From a checkpoint of a small transformer trained on Wikipedia.
Architecture: RMSNorm before each block, no biases in attention or MLP, untied embeddings, normalized queries and keys, some layers without attention, local attention windows, gated attention, exclusive self-attention, value embeddings, a smear gate, an embedding shortcut, capped logits.
Training: a variant of Adam for these matrices, 526M tokens, 7659 steps.
Each number is 50 + 10 x the weight over the matrix's rms, rounded and kept within 0 to 99. Layers, rows and columns count from 0.

# layer 2 MLP up, 1024x256, rms 0.0834, rows 22-76, columns 192-255
52 32 52 32 50 50 36 43 45 57 50 51 35 57 52 50 52 50 37 40 61 44 47 41 51 43 67 40 51 49 50 54 60 48 51 46 34 55 52 43 51 56 50 42 55 44 57 41 58 39 50 45 45 42 57 48 57 59 49 58 52 51 44 50
38 49 54 43 52 49 54 49 45 54 64 63 56 40 32 65 28 45 54 37 56 55 30 50 25 31 64 59 40 58 48 44 44 35 61 47 54 23 59 43 44 41 68 53 67 50 64 56 52 44 59 44 62 47 49 48 65 60 31 45 56 52 52 65
42 48 27 49 43 56 59 59 63 59 66 70 57 42 40 47 24 48 54 55 62 47 38 54 58 63 51 37 52 42 47 42 55 42 67 28 48 49 48 45 48 44 63 54 66 55 51 30 49 63 59 51 41 48 44 56 62 57 44 49 62 36 43 48
57 45 34 71 47 61 48 35 45 48 59 70 36 39 54 63 53 46 39 37 52 42 34 40 59 29 80 40 68 63 43 49 58 39 47 43 53 50 54 42 55 55 53 47 48 47 60 54 46 62 56 54 33 60 57 56 51 41 43 59 64 49 55 48
68 44 39 46 60 58 72 66 51 45 56 51 42 47 48 45 49 36 41 50 52 39 56 41 55 42 90 40 59 48 48 46 35 45 60 40 64 49 50 60 55 50 50 31 50 33 53 42 54 68 51 45 32 53 56 58 49 48 60 27 47 56 60 43
46 55 45 40 48 48 61 50 60 42 60 48 46 68 52 49 48 56 44 51 42 45 54 23 51 44 42 62 44 36 55 45 50 48 53 58 61 41 47 29 57 42 59 50 53 42 61 42 50 58 40 44 63 53 51 62 53 54 68 52 44 61 49 44
48 55 38 45 48 64 48 59 53 50 58 51 45 51 54 52 42 37 36 52 48 47 51 58 56 58 34 54 59 60 53 59 63 48 57 40 59 61 40 47 60 62 40 36 31 55 57 51 54 47 44 61 51 39 63 55 57 35 51 62 60 58 53 53
69 52 45 71 58 43 42 46 51 49 61 58 53 45 43 50 36 53 35 54 58 38 48 54 46 52 55 39 29 38 59 48 53 37 59 39 52 49 55 50 55 67 62 48 57 54 47 37 51 52 68 59 41 62 32 50 70 70 74 51 82 41 46 53
57 39 58 61 51 53 62 48 56 52 54 46 25 63 58 57 44 60 50 44 54 64 49 50 38 35 37 59 58 50 41 46 38 63 50 41 50 51 47 58 37 60 52 53 44 65 53 46 49 45 47 33 60 58 58 62 41 36 43 23 54 46 46 66
67 45 59 48 50 67 56 55 34 56 49 69 37 69 40 43 54 42 26 60 57 30 24 30 27 41 67 41 62 45 45 52 62 53 44 54 50 51 56 55 46 52 66 43 36 45 51 46 36 56 44 45 51 63 56 60 41 51 70 48 73 73 54 43
36 42 45 44 56 57 71 36 61 39 53 67 41 42 44 56 46 49 45 48 45 52 60 47 54 35 54 42 51 44 43 58 47 55 61 46 36 38 66 60 34 64 55 38 62 29 69 28 54 57 54 39 65 48 40 52 63 55 66 52 60 44 44 60
49 54 43 42 33 45 42 42 54 59 57 49 50 48 53 78 51 53 40 33 66 51 44 38 58 45 61 49 46 52 46 50 60 42 47 40 49 47 64 46 60 59 55 33 44 37 58 47 31 47 46 43 53 48 43 55 50 74 66 59 45 52 62 46
57 57 42 43 48 66 41 82 65 54 53 58 43 39 62 41 58 68 39 21 51 41 41 62 64 29 50 56 42 72 36 45 73 30 65 48 43 72 52 49 48 53 51 37 41 52 56 39 55 53 45 55 62 44 60 36 52 55 54 43 41 73 56 41
50 46 47 49 57 46 62 55 37 62 57 54 46 46 46 58 52 39 50 44 42 40 34 37 54 47 56 59 59 36 43 53 58 29 62 38 49 36 70 54 39 42 55 53 65 47 37 46 49 49 52 45 42 66 50 56 41 68 59 53 53 43 39 54
44 44 48 77 31 45 53 47 54 44 57 61 44 58 57 68 36 56 55 26 58 59 55 49 46 49 58 37 48 64 60 41 58 59 60 36 40 46 49 35 49 56 53 45 53 47 56 46 49 58 52 47 59 55 50 69 54 42 67 59 46 57 64 46
43 48 57 72 55 50 54 53 37 58 63 67 40 32 55 58 66 55 69 36 41 31 42 47 47 31 51 46 49 48 58 64 56 54 50 48 59 52 46 31 48 42 71 55 51 67 58 25 59 46 54 39 39 54 81 48 47 47 35 53 66 42 60 72
45 50 50 62 54 75 51 44 60 56 48 52 49 47 23 54 61 40 45 55 41 52 62 59 57 53 49 56 57 66 58 54 31 80 51 34 49 52 62 29 61 64 63 54 50 58 73 57 50 60 75 56 55 60 56 47 59 50 29 20 60 42 43 47
54 43 27 52 64 42 39 57 53 41 55 52 46 33 54 52 44 57 35 52 41 39 50 38 33 32 57 56 34 52 42 28 43 36 52 47 58 53 39 53 50 60 37 41 45 68 62 73 59 54 44 47 61 71 58 55 76 61 42 52 48 45 59 58
52 53 51 51 43 48 50 49 52 48 55 54 49 48 48 58 50 50 50 49 53 51 47 50 44 51 50 49 50 47 51 51 50 54 51 44 51 48 52 47 56 51 52 42 47 50 55 48 44 49 51 44 52 51 50 50 54 48 50 52 56 51 49 46
52 59 41 31 42 50 46 54 65 45 53 51 38 53 56 77 39 37 49 37 52 59 53 30 47 35 65 42 69 49 48 47 40 48 57 44 62 62 35 47 50 46 71 49 52 64 49 37 37 47 29 35 45 76 39 56 52 54 27 56 47 58 54 44
66 64 65 50 40 45 51 67 53 55 60 43 47 49 36 41 52 56 62 44 53 54 55 54 58 44 75 57 63 48 49 58 62 49 48 48 50 45 80 53 57 43 70 49 62 67 64 39 48 64 62 45 61 66 38 63 45 39 43 54 47 39 46 53
50 47 44 49 30 39 32 49 52 55 54 67 42 49 47 58 55 53 62 30 49 57 49 47 50 46 46 38 57 53 47 48 66 41 69 48 44 58 51 47 56 57 56 38 46 51 58 40 51 51 61 27 45 44 50 56 48 40 47 40 52 55 42 52
41 52 14 62 47 43 59 41 61 40 63 37 37 65 45 44 37 41 43 46 48 58 56 50 43 60 63 61 48 67 53 43 50 18 54 45 38 57 32 41 61 62 58 47 45 52 47 55 40 52 44 34 50 49 46 53 63 49 62 23 62 56 49 37
49 59 39 59 32 54 48 44 46 56 71 56 49 63 60 34 32 46 50 37 69 66 51 55 40 73 43 50 58 54 51 72 42 63 52 45 67 59 49 32 32 57 44 37 58 33 54 31 84 53 61 48 39 39 55 51 52 41 45 48 51 61 59 34
47 59 49 57 41 71 69 46 67 50 54 70 56 45 61 63 52 52 55 64 49 37 55 57 54 48 34 58 57 32 49 57 57 56 47 43 69 50 48 38 45 85 76 47 44 61 76 45 58 52 44 33 64 51 78 32 42 56 31 31 46 45 49 51
33 52 49 61 56 46 58 47 51 60 65 50 50 48 54 63 56 73 36 63 41 27 34 22 45 35 60 64 63 53 50 48 45 49 46 37 44 35 36 56 44 53 59 33 44 49 54 46 36 38 50 57 56 45 69 58 43 64 67 45 72 51 40 45
50 46 37 74 44 40 47 60 56 53 49 60 51 42 33 60 37 53 48 34 60 56 41 53 65 68 53 58 40 55 50 49 55 50 48 51 44 32 51 43 58 55 51 52 52 61 53 45 46 53 63 60 66 56 50 56 62 34 61 39 57 49 67 64
74 44 46 62 45 48 47 58 56 66 52 60 43 31 60 56 58 48 42 43 66 51 41 49 54 53 68 37 52 44 73 54 55 61 58 43 47 55 34 32 70 50 44 51 42 38 68 43 36 41 41 59 55 65 24 65 54 58 51 57 57 56 48 31
50 49 41 66 42 45 49 49 54 56 61 59 58 48 40 63 49 46 42 48 41 35 25 41 47 41 43 40 50 32 39 54 53 33 45 42 60 40 50 41 58 45 43 51 36 40 54 33 37 42 58 45 54 57 60 36 43 68 53 33 54 43 46 61
54 54 45 51 42 49 64 48 37 50 65 54 54 75 53 49 47 55 56 44 36 59 50 49 60 51 42 33 44 46 51 45 60 46 39 52 54 47 46 41 59 44 57 42 35 61 72 56 47 41 67 32 34 54 34 53 47 44 39 59 48 58 69 46
41 64 43 59 53 37 49 38 52 55 69 44 58 47 33 40 62 45 54 48 34 43 40 38 59 37 48 44 62 40 37 43 47 60 41 28 49 25 43 43 47 49 65 47 54 57 68 51 49 51 57 35 39 51 36 48 67 52 70 67 51 50 38 49
50 49 45 55 44 52 46 50 54 53 55 54 47 53 45 50 49 51 51 43 54 54 48 45 46 48 55 50 57 50 51 52 47 51 53 45 50 49 52 48 51 48 54 47 48 47 52 49 51 49 50 48 50 55 50 50 54 49 51 44 52 49 46 49
48 52 46 64 40 54 52 54 50 51 56 65 58 60 52 53 46 57 40 39 42 39 38 57 33 38 46 45 34 49 48 68 64 46 53 39 50 43 42 44 37 65 49 44 43 53 60 51 46 43 54 38 64 42 50 50 55 51 53 54 50 70 49 34
69 38 60 52 37 48 43 52 38 64 61 50 47 54 65 59 50 38 40 63 51 46 62 69 61 50 54 72 46 47 42 64 53 48 52 35 54 46 71 56 55 64 36 52 47 08 49 28 53 72 44 40 41 56 55 64 59 43 49 35 54 60 42 39
51 62 34 55 55 64 52 45 62 74 53 44 66 44 37 64 57 31 40 46 40 40 50 61 52 60 66 34 57 31 41 36 42 47 64 42 49 44 42 56 51 82 47 53 35 49 58 43 39 43 56 37 50 52 58 57 52 47 64 51 50 62 63 43
51 56 40 61 26 55 51 30 55 55 55 72 42 58 55 44 53 58 49 53 43 59 48 39 51 37 47 43 36 59 49 54 47 55 52 48 73 45 38 43 79 65 47 44 42 40 57 50 47 29 70 50 56 41 63 58 60 63 44 36 32 54 52 59
53 39 46 45 44 27 50 72 68 52 55 79 56 32 51 44 37 62 58 42 56 48 44 28 41 50 50 53 52 55 63 47 43 46 69 54 36 47 23 43 75 41 64 42 38 20 51 57 42 48 50 54 55 50 42 56 58 45 46 33 55 54 50 32
35 55 40 43 57 34 42 59 83 53 58 62 38 59 39 56 58 60 40 35 57 68 46 36 32 32 68 69 34 61 38 57 39 47 58 28 37 47 43 55 42 70 27 40 55 50 48 37 69 46 51 47 47 44 78 69 73 37 50 47 58 76 50 67
32 52 43 74 57 37 42 53 68 51 73 56 47 44 55 54 56 39 50 29 50 40 62 60 49 57 39 35 57 38 47 50 50 60 50 44 53 59 40 55 57 60 58 33 40 62 51 50 52 52 69 41 51 64 71 56 53 59 59 48 50 63 66 61
51 43 20 45 28 73 50 60 57 60 57 52 46 46 40 64 57 38 49 51 40 57 64 49 31 54 67 42 27 54 38 39 36 67 46 36 28 53 53 60 44 55 38 46 60 56 46 42 48 52 55 33 60 40 57 40 61 63 67 43 50 45 25 47
42 56 36 34 36 30 28 44 54 46 65 61 45 55 55 37 31 36 33 54 51 60 52 55 56 50 71 56 53 55 53 69 56 64 65 60 59 35 60 66 52 39 53 32 50 51 68 48 38 59 45 62 68 38 28 40 54 66 32 59 39 60 43 66
54 44 55 41 36 39 51 55 51 56 62 59 40 42 58 50 34 54 47 42 49 53 48 41 45 58 49 43 53 44 47 47 57 49 63 47 44 38 50 43 50 55 50 33 52 54 53 59 62 55 45 50 51 50 37 49 48 40 40 56 51 57 45 39
52 53 56 56 41 49 46 53 49 47 56 50 44 56 46 46 51 53 37 58 53 49 46 39 37 47 56 51 59 49 55 49 50 62 47 37 54 57 46 50 46 55 64 45 50 45 58 51 43 37 42 39 43 48 53 42 61 54 52 48 59 54 46 50
39 56 48 60 45 53 38 60 47 63 54 49 41 61 72 37 54 38 58 52 58 34 59 60 40 34 52 73 45 45 35 62 55 60 58 49 53 30 45 54 47 58 63 38 52 59 62 52 53 57 50 55 45 52 67 63 69 75 47 56 57 46 43 26
43 49 54 58 57 34 50 50 60 55 50 39 47 52 46 51 57 45 41 46 48 48 60 49 35 41 43 66 50 45 56 41 52 61 71 48 47 43 54 57 48 49 56 51 42 42 60 38 56 64 50 46 51 43 37 29 63 59 49 49 60 57 41 47
40 57 41 44 48 36 67 75 48 50 68 48 62 57 45 62 34 44 26 53 52 40 52 70 49 35 62 62 46 64 57 42 50 39 39 49 59 48 52 35 48 45 60 50 44 37 69 44 86 67 33 47 58 53 49 44 53 46 38 58 55 51 45 58
53 46 44 44 37 53 49 50 63 56 58 52 48 45 45 58 43 46 48 46 48 46 44 53 55 44 57 50 52 46 54 62 49 47 58 39 45 40 48 41 48 57 50 41 51 45 59 53 52 53 56 37 57 56 52 53 56 53 53 51 64 51 47 46
41 52 43 56 37 59 37 28 55 43 66 63 58 51 44 45 35 53 48 50 58 56 55 57 36 31 61 53 43 45 50 62 34 51 52 41 43 58 42 47 28 53 47 49 47 22 64 57 50 56 69 27 40 36 74 65 73 52 53 43 39 50 57 46
47 50 50 50 48 50 46 52 55 53 62 53 47 52 47 53 46 51 54 50 51 52 49 52 50 51 53 47 50 51 47 51 49 48 52 42 47 47 49 47 48 52 55 46 51 51 56 50 46 54 52 45 51 51 52 49 51 49 51 50 52 48 50 47
53 44 39 61 44 56 60 61 43 47 51 49 39 57 48 62 36 56 51 41 58 49 64 42 41 29 49 37 68 38 71 64 33 34 65 48 38 44 46 51 44 53 53 53 44 30 50 55 46 54 53 48 48 80 60 59 61 48 54 50 51 49 45 40
37 63 36 48 51 42 50 52 50 55 59 70 30 31 57 60 36 51 41 56 48 60 50 61 41 45 52 62 43 50 61 42 72 51 62 32 27 56 32 33 68 42 53 46 33 21 39 51 68 52 59 62 50 52 36 46 73 61 40 36 45 50 52 55
55 55 46 53 37 54 42 45 60 52 63 57 39 46 50 60 47 52 39 37 52 54 28 54 51 50 47 56 58 45 42 57 61 51 55 57 36 38 46 50 67 47 40 53 43 45 49 43 52 49 62 45 50 49 43 46 48 51 46 49 53 59 44 41
46 52 49 55 27 47 54 48 55 48 67 46 64 44 49 41 52 54 64 50 34 51 37 37 50 40 77 44 44 46 36 47 47 69 53 46 56 44 41 43 63 44 41 25 42 55 71 39 40 48 73 51 49 52 35 53 66 59 35 52 55 52 51 48
67 49 55 69 44 55 50 47 56 53 61 41 56 44 66 62 32 35 43 49 25 44 41 31 53 63 55 55 49 45 46 45 53 31 41 45 31 37 54 38 55 45 69 33 63 55 54 53 54 65 60 46 55 73 65 37 51 29 67 48 38 52 53 57
36 35 47 44 37 49 55 59 54 49 48 63 49 55 41 45 63 51 48 38 42 69 63 49 39 40 62 54 56 40 53 55 36 47 53 36 38 56 56 41 57 66 68 48 52 29 50 65 51 56 42 58 44 64 56 59 55 46 46 47 47 43 41 50
# layer 2 MLP down (transposed), 1024x256, rms 0.0814, rows 22-75, columns 192-255
47 56 56 36 38 47 44 52 49 50 40 38 58 49 48 60 55 56 49 58 48 60 49 41 44 52 56 38 50 45 63 34 46 49 53 59 56 50 45 48 52 46 47 37 40 60 42 50 48 39 51 47 58 38 61 56 47 49 49 49 40 62 55 30
60 55 40 49 35 42 64 54 60 60 26 37 45 58 50 67 53 44 41 52 58 63 61 42 48 52 24 52 49 51 42 54 46 66 58 46 37 42 56 69 37 50 64 66 56 53 23 54 71 48 53 48 46 54 54 51 66 53 58 61 59 61 46 48
55 43 53 65 34 43 46 49 51 68 50 47 50 50 52 44 39 44 40 54 48 45 63 31 53 47 37 43 48 30 53 59 63 38 40 29 62 48 49 47 37 44 51 69 49 57 52 52 35 61 47 65 47 39 54 47 55 52 65 49 60 60 60 62
21 44 63 62 62 47 45 57 44 38 52 39 27 21 49 44 60 33 59 54 66 65 59 38 60 51 61 53 53 42 41 53 50 49 60 46 56 32 46 47 54 35 34 38 67 55 45 58 41 42 46 29 33 46 62 36 47 42 46 56 61 38 45 46
50 56 50 43 68 53 49 44 50 47 37 61 39 62 48 33 47 47 47 55 47 52 59 57 53 63 54 47 51 56 50 61 54 32 46 59 69 53 43 45 65 30 45 63 35 44 47 45 51 64 39 37 24 56 52 49 58 64 31 60 53 45 45 57
46 62 57 70 45 57 36 38 46 46 43 56 53 45 56 50 62 35 40 49 74 76 46 57 54 42 61 42 54 70 63 56 55 54 50 53 44 46 64 48 60 56 48 62 44 56 45 51 49 44 46 61 32 47 62 74 49 51 43 58 71 61 45 45
54 57 50 39 40 40 58 43 56 66 60 42 43 60 68 48 46 61 44 50 50 49 61 54 38 63 62 53 69 65 42 71 58 59 75 59 48 44 50 63 35 61 49 49 32 39 53 54 41 54 39 50 50 50 51 39 48 36 43 38 50 46 53 36
57 70 48 47 61 47 66 55 38 37 42 65 62 60 58 45 60 51 53 69 48 37 52 53 55 53 74 60 47 59 43 47 53 58 45 47 45 50 49 44 67 46 52 77 58 51 34 52 42 47 65 81 57 37 58 37 44 44 44 55 31 38 67 54
60 54 57 38 61 43 54 41 63 59 30 47 61 65 36 58 42 53 61 63 52 58 59 43 62 77 43 59 58 71 42 52 48 35 51 33 44 54 53 35 53 43 37 49 42 47 62 59 41 56 58 66 41 55 54 39 52 60 62 57 56 34 48 51
43 25 61 52 48 46 44 51 40 55 78 30 53 42 51 58 51 61 56 41 49 71 62 64 59 37 42 45 26 71 40 41 49 70 56 62 53 61 42 73 41 60 44 58 50 45 46 55 39 50 39 43 55 51 43 54 54 60 55 46 52 47 29 55
50 56 56 45 67 41 45 40 51 50 49 36 55 42 68 49 46 59 48 41 57 34 53 53 45 70 45 55 59 43 42 66 65 51 60 50 59 55 50 37 34 50 46 48 40 55 41 39 53 54 59 57 35 53 47 45 50 62 58 32 46 68 41 45
52 53 51 43 57 36 63 60 35 45 46 59 43 46 52 52 57 40 72 48 48 55 55 54 60 49 45 44 21 59 42 39 62 41 56 49 33 45 63 53 44 49 36 58 55 45 56 46 54 56 45 49 61 41 45 46 44 55 46 56 37 48 44 33
65 75 35 53 70 38 64 56 60 53 47 52 53 54 51 47 64 49 51 47 63 73 49 57 47 61 52 53 60 55 38 42 22 63 43 55 51 50 33 39 49 38 61 49 65 58 48 45 41 53 51 43 30 51 47 42 61 37 65 48 48 26 57 53
48 61 68 66 31 59 55 60 58 41 63 47 49 50 48 60 43 25 48 66 44 53 75 61 69 49 42 45 30 44 49 62 54 52 44 44 62 54 45 55 39 58 50 50 48 57 40 45 57 49 53 43 41 35 55 52 68 47 40 32 44 60 43 66
58 47 39 40 40 45 45 40 51 60 52 44 65 48 52 45 56 39 52 64 45 32 39 42 57 35 50 39 39 60 50 52 24 48 57 60 63 50 58 56 60 42 44 67 61 48 39 44 41 40 35 44 58 63 58 39 47 39 44 37 52 50 50 55
53 60 60 60 27 49 54 50 41 62 49 44 61 45 71 39 52 43 38 52 40 57 53 52 46 54 55 46 67 61 58 51 54 41 51 40 57 52 63 73 40 48 63 48 74 49 27 62 54 42 53 56 43 44 52 44 44 39 70 41 40 44 57 34
66 55 59 44 52 37 42 37 40 51 60 45 39 61 51 33 44 47 69 59 52 60 41 69 59 52 47 31 46 57 40 65 45 45 46 48 37 55 51 45 51 43 34 48 43 46 52 55 56 39 51 54 57 53 46 58 55 77 67 40 57 36 45 48
38 38 31 46 52 71 56 35 32 41 51 44 59 62 41 54 36 58 32 77 62 44 45 40 57 50 63 53 59 47 64 55 50 42 43 50 66 50 43 28 50 45 51 60 45 56 64 62 47 55 36 58 45 59 60 54 65 44 62 44 53 45 66 50
49 50 44 52 50 49 48 50 44 51 54 55 55 52 57 51 46 52 48 48 51 50 49 50 50 48 52 46 52 45 51 49 50 41 48 54 49 49 47 51 52 49 52 52 56 43 44 53 48 51 52 54 46 54 46 51 48 55 42 56 52 40 41 42
57 41 36 56 59 50 64 54 61 51 49 44 51 50 52 65 44 57 51 37 66 51 55 45 55 57 46 45 65 59 43 40 58 49 35 59 51 34 59 50 57 42 52 61 56 51 50 57 49 61 56 50 57 36 57 40 56 34 62 40 52 64 56 53
46 67 56 31 53 50 43 57 49 54 68 53 46 58 37 41 69 67 39 53 36 44 56 59 42 70 32 49 53 51 57 35 55 55 53 32 26 57 36 64 36 61 39 65 45 56 35 67 60 35 48 51 66 50 63 43 74 45 33 54 49 50 45 57
45 57 50 52 61 50 58 42 50 49 36 39 47 49 60 49 54 41 37 70 47 42 48 59 37 49 47 49 55 49 49 50 58 52 55 43 62 44 45 43 43 46 60 51 52 50 52 39 47 62 44 59 47 59 61 54 45 48 41 57 67 54 45 50
44 43 49 42 66 40 53 59 65 57 45 65 48 46 40 36 41 25 41 35 41 39 66 65 39 51 49 45 66 35 67 54 74 55 49 60 44 57 53 54 62 56 56 47 58 55 41 22 45 53 46 60 79 43 24 66 56 62 66 63 63 39 41 64
63 37 27 39 29 52 24 54 45 37 50 60 40 58 48 33 72 40 56 43 65 57 36 51 55 46 45 53 50 56 38 62 34 57 44 39 51 48 57 48 56 25 37 49 56 36 32 56 32 63 53 45 56 57 36 52 60 50 45 61 61 49 46 36
51 37 49 43 59 60 53 30 33 55 58 43 51 53 46 41 52 53 58 37 42 65 54 43 36 50 38 68 69 42 53 52 42 49 42 53 53 71 60 49 63 45 47 49 56 57 31 21 49 36 50 67 49 57 61 66 52 42 54 38 50 49 37 50
56 31 54 48 57 66 57 53 50 55 47 53 60 66 46 37 46 45 41 53 39 33 38 43 40 67 42 49 63 46 31 35 49 54 53 30 56 36 66 61 51 56 58 46 42 45 36 41 61 42 52 37 62 56 54 48 44 44 53 46 59 41 41 59
39 48 64 52 45 51 60 39 41 64 41 35 56 58 43 41 54 58 47 65 51 52 59 52 32 34 54 46 48 43 47 48 57 52 50 38 62 39 52 51 46 46 47 50 37 32 47 61 54 56 39 57 38 55 54 40 45 48 57 54 38 61 55 49
39 40 45 49 60 51 53 49 34 61 39 40 56 40 47 56 54 52 43 43 65 62 71 51 38 25 56 60 55 57 39 60 37 46 58 58 51 44 61 53 55 72 51 54 43 57 61 49 48 37 42 52 42 57 47 33 57 54 30 53 41 60 60 52
58 42 36 44 61 27 65 46 56 33 37 61 46 65 53 47 61 58 59 47 52 52 71 46 31 49 68 40 50 55 35 64 54 47 50 32 34 57 53 60 48 45 31 50 41 47 41 50 65 44 39 46 55 27 38 55 63 36 33 52 50 61 54 49
50 47 45 64 59 57 58 61 50 38 58 47 62 53 64 38 55 51 43 45 46 41 44 47 46 54 36 51 46 54 49 58 49 32 43 48 47 55 48 55 52 49 50 52 51 50 33 41 74 53 58 54 33 45 44 65 43 39 55 41 47 63 56 41
50 35 63 37 49 36 44 58 47 42 58 43 62 34 33 46 45 76 55 61 50 52 44 47 43 40 48 43 70 57 46 31 52 62 58 44 41 54 36 67 51 48 49 66 60 52 59 35 53 59 42 49 44 29 36 33 60 37 57 57 50 60 43 33
49 52 51 51 48 51 49 50 50 45 47 47 48 48 45 53 58 54 52 47 53 53 49 44 44 47 53 51 51 52 47 51 50 48 55 49 52 49 50 53 47 51 50 49 52 50 49 53 53 48 52 55 49 50 54 52 47 51 53 50 49 51 48 49
52 47 66 54 46 49 39 62 46 56 44 38 58 42 59 58 44 52 64 56 46 58 37 74 44 55 42 50 58 51 46 51 55 49 66 57 42 40 36 45 55 47 39 51 40 59 64 57 60 52 69 32 36 48 53 30 59 50 39 59 33 55 42 54
69 67 43 39 68 56 46 51 45 64 51 59 29 52 67 41 54 41 57 61 49 43 47 58 65 62 56 44 48 54 62 64 75 50 40 58 40 54 55 37 48 48 52 60 44 55 39 56 57 50 66 50 56 56 56 42 68 36 38 48 70 43 48 52
48 83 38 50 34 45 34 42 65 58 49 51 44 47 55 51 34 37 64 45 49 56 63 50 43 69 53 49 53 45 46 36 66 41 47 47 57 50 58 34 61 46 56 38 63 51 46 72 43 61 47 51 37 58 65 61 46 53 66 50 37 56 60 30
62 35 54 48 48 54 33 56 48 54 56 68 40 49 38 49 66 60 41 35 48 66 37 55 63 69 43 58 60 51 53 51 59 42 47 51 69 52 45 44 41 46 67 51 45 54 61 59 33 31 47 56 60 53 46 50 56 31 60 61 52 60 45 55
58 37 59 25 43 57 41 76 61 50 37 37 40 55 61 27 55 56 43 58 53 29 49 31 46 60 37 43 51 49 36 35 30 47 54 61 45 62 59 52 55 54 51 51 50 47 52 50 50 58 43 59 57 76 65 43 63 54 43 43 45 41 33 39
38 31 54 66 59 40 37 41 59 52 48 56 68 42 59 22 43 52 44 58 60 53 54 64 36 51 56 60 77 45 52 60 52 80 55 59 69 51 57 46 55 52 40 45 56 58 49 59 51 33 66 47 34 56 45 51 41 54 64 48 34 48 31 50
42 50 64 45 46 51 37 37 47 38 59 44 46 51 55 46 57 50 63 43 60 38 48 63 38 46 32 63 49 68 46 25 48 32 51 44 46 27 64 33 66 51 36 65 52 49 50 59 52 45 42 45 62 60 48 65 43 48 45 49 73 61 66 63
48 59 32 64 31 53 45 43 58 69 60 49 61 53 50 39 46 50 41 48 45 40 36 53 56 38 52 55 72 59 29 39 24 30 39 71 58 46 65 36 37 53 66 53 44 53 59 51 46 63 36 56 41 56 50 48 58 57 33 51 53 55 50 44
55 59 36 43 48 39 52 58 62 59 75 48 66 32 46 21 55 54 48 51 47 59 63 69 55 47 45 55 61 34 66 42 44 53 46 57 61 56 43 48 38 62 66 49 41 43 67 60 26 79 40 44 73 44 46 46 54 45 24 57 43 31 61 43
51 58 43 42 48 45 37 46 49 50 65 50 45 45 49 48 64 49 66 50 40 56 48 51 56 56 43 50 51 32 38 05 42 44 58 47 60 43 39 48 51 40 42 45 26 57 52 47 44 53 62 47 56 48 52 53 53 54 48 48 41 61 49 58
56 45 44 49 57 64 48 40 55 64 39 49 47 49 50 53 52 56 47 49 41 52 56 57 61 51 47 54 56 39 47 36 50 40 44 63 51 44 55 43 42 49 61 46 41 58 47 56 56 46 46 53 30 40 38 36 42 50 41 67 55 56 45 52
46 42 55 61 52 43 49 60 56 52 56 59 46 51 54 62 63 46 55 28 63 47 57 54 35 49 48 39 69 51 42 37 39 47 61 57 62 47 42 64 59 58 55 43 43 43 30 67 51 57 39 58 41 66 42 51 51 76 36 63 56 48 44 49
60 50 61 40 38 53 65 45 48 55 53 57 52 69 54 65 42 59 43 49 47 52 48 51 49 48 52 47 61 40 57 52 58 57 61 52 42 56 32 60 52 53 50 66 62 44 46 43 48 41 40 60 60 55 44 45 44 51 49 34 40 59 50 56
36 31 49 49 42 59 57 45 48 44 32 50 51 51 57 56 46 50 56 38 46 48 56 33 59 46 45 25 45 47 67 52 46 32 49 43 35 37 44 51 65 36 68 46 48 36 69 58 36 63 52 49 62 31 61 35 51 33 59 50 67 40 46 54
47 52 56 49 46 47 51 43 55 46 52 39 50 53 57 46 53 60 53 50 53 56 55 49 54 49 55 48 38 46 48 33 58 46 49 62 60 46 36 46 48 45 60 45 44 56 59 55 47 43 40 51 47 38 47 44 43 47 50 64 46 52 35 44
39 61 47 52 46 70 43 53 53 63 34 55 47 50 41 44 55 62 47 27 55 39 56 48 53 29 29 47 57 46 55 52 52 53 57 53 43 59 43 41 59 27 55 59 65 52 51 51 54 47 50 57 57 38 52 20 58 55 56 51 66 25 47 41
52 51 45 51 52 45 52 46 47 48 46 54 47 45 50 43 47 50 49 46 47 50 53 47 46 57 42 53 47 50 52 49 46 56 53 50 49 47 51 54 44 50 44 49 53 46 48 48 50 49 54 50 46 54 53 49 53 53 49 47 49 44 50 55
56 56 56 38 62 62 37 54 50 40 59 63 45 51 65 51 55 49 44 38 39 57 60 28 39 52 51 42 39 36 57 39 50 48 38 47 48 44 43 44 55 58 59 59 43 66 39 52 46 44 48 66 45 57 50 44 60 33 64 43 47 45 31 46
51 35 46 65 57 55 39 49 57 51 35 37 50 62 62 41 55 46 47 59 38 43 45 59 50 46 45 48 40 54 45 74 59 50 41 41 37 55 54 56 50 42 42 60 54 51 45 64 55 60 69 45 50 41 50 50 44 59 49 33 30 63 37 57
48 38 64 63 58 42 45 67 59 64 55 56 49 40 51 53 41 59 48 47 48 51 43 51 50 52 29 39 54 51 50 37 62 50 59 60 42 51 69 39 52 57 49 39 51 51 48 54 45 48 58 54 47 42 45 59 76 54 47 62 61 47 43 43
51 45 43 50 40 46 63 67 25 38 62 63 49 35 60 66 29 26 64 46 55 40 44 49 57 69 42 53 63 33 51 30 49 50 54 63 52 33 35 45 49 33 48 54 46 67 44 36 53 53 59 70 37 45 42 52 50 37 50 42 51 48 36 67
48 50 47 40 46 48 61 61 68 53 39 33 42 70 58 44 51 52 68 44 60 62 54 38 47 49 49 37 50 58 68 54 44 42 47 46 47 67 50 45 60 48 61 55 43 56 53 33 66 54 41 66 49 52 47 48 46 38 36 66 56 51 55 48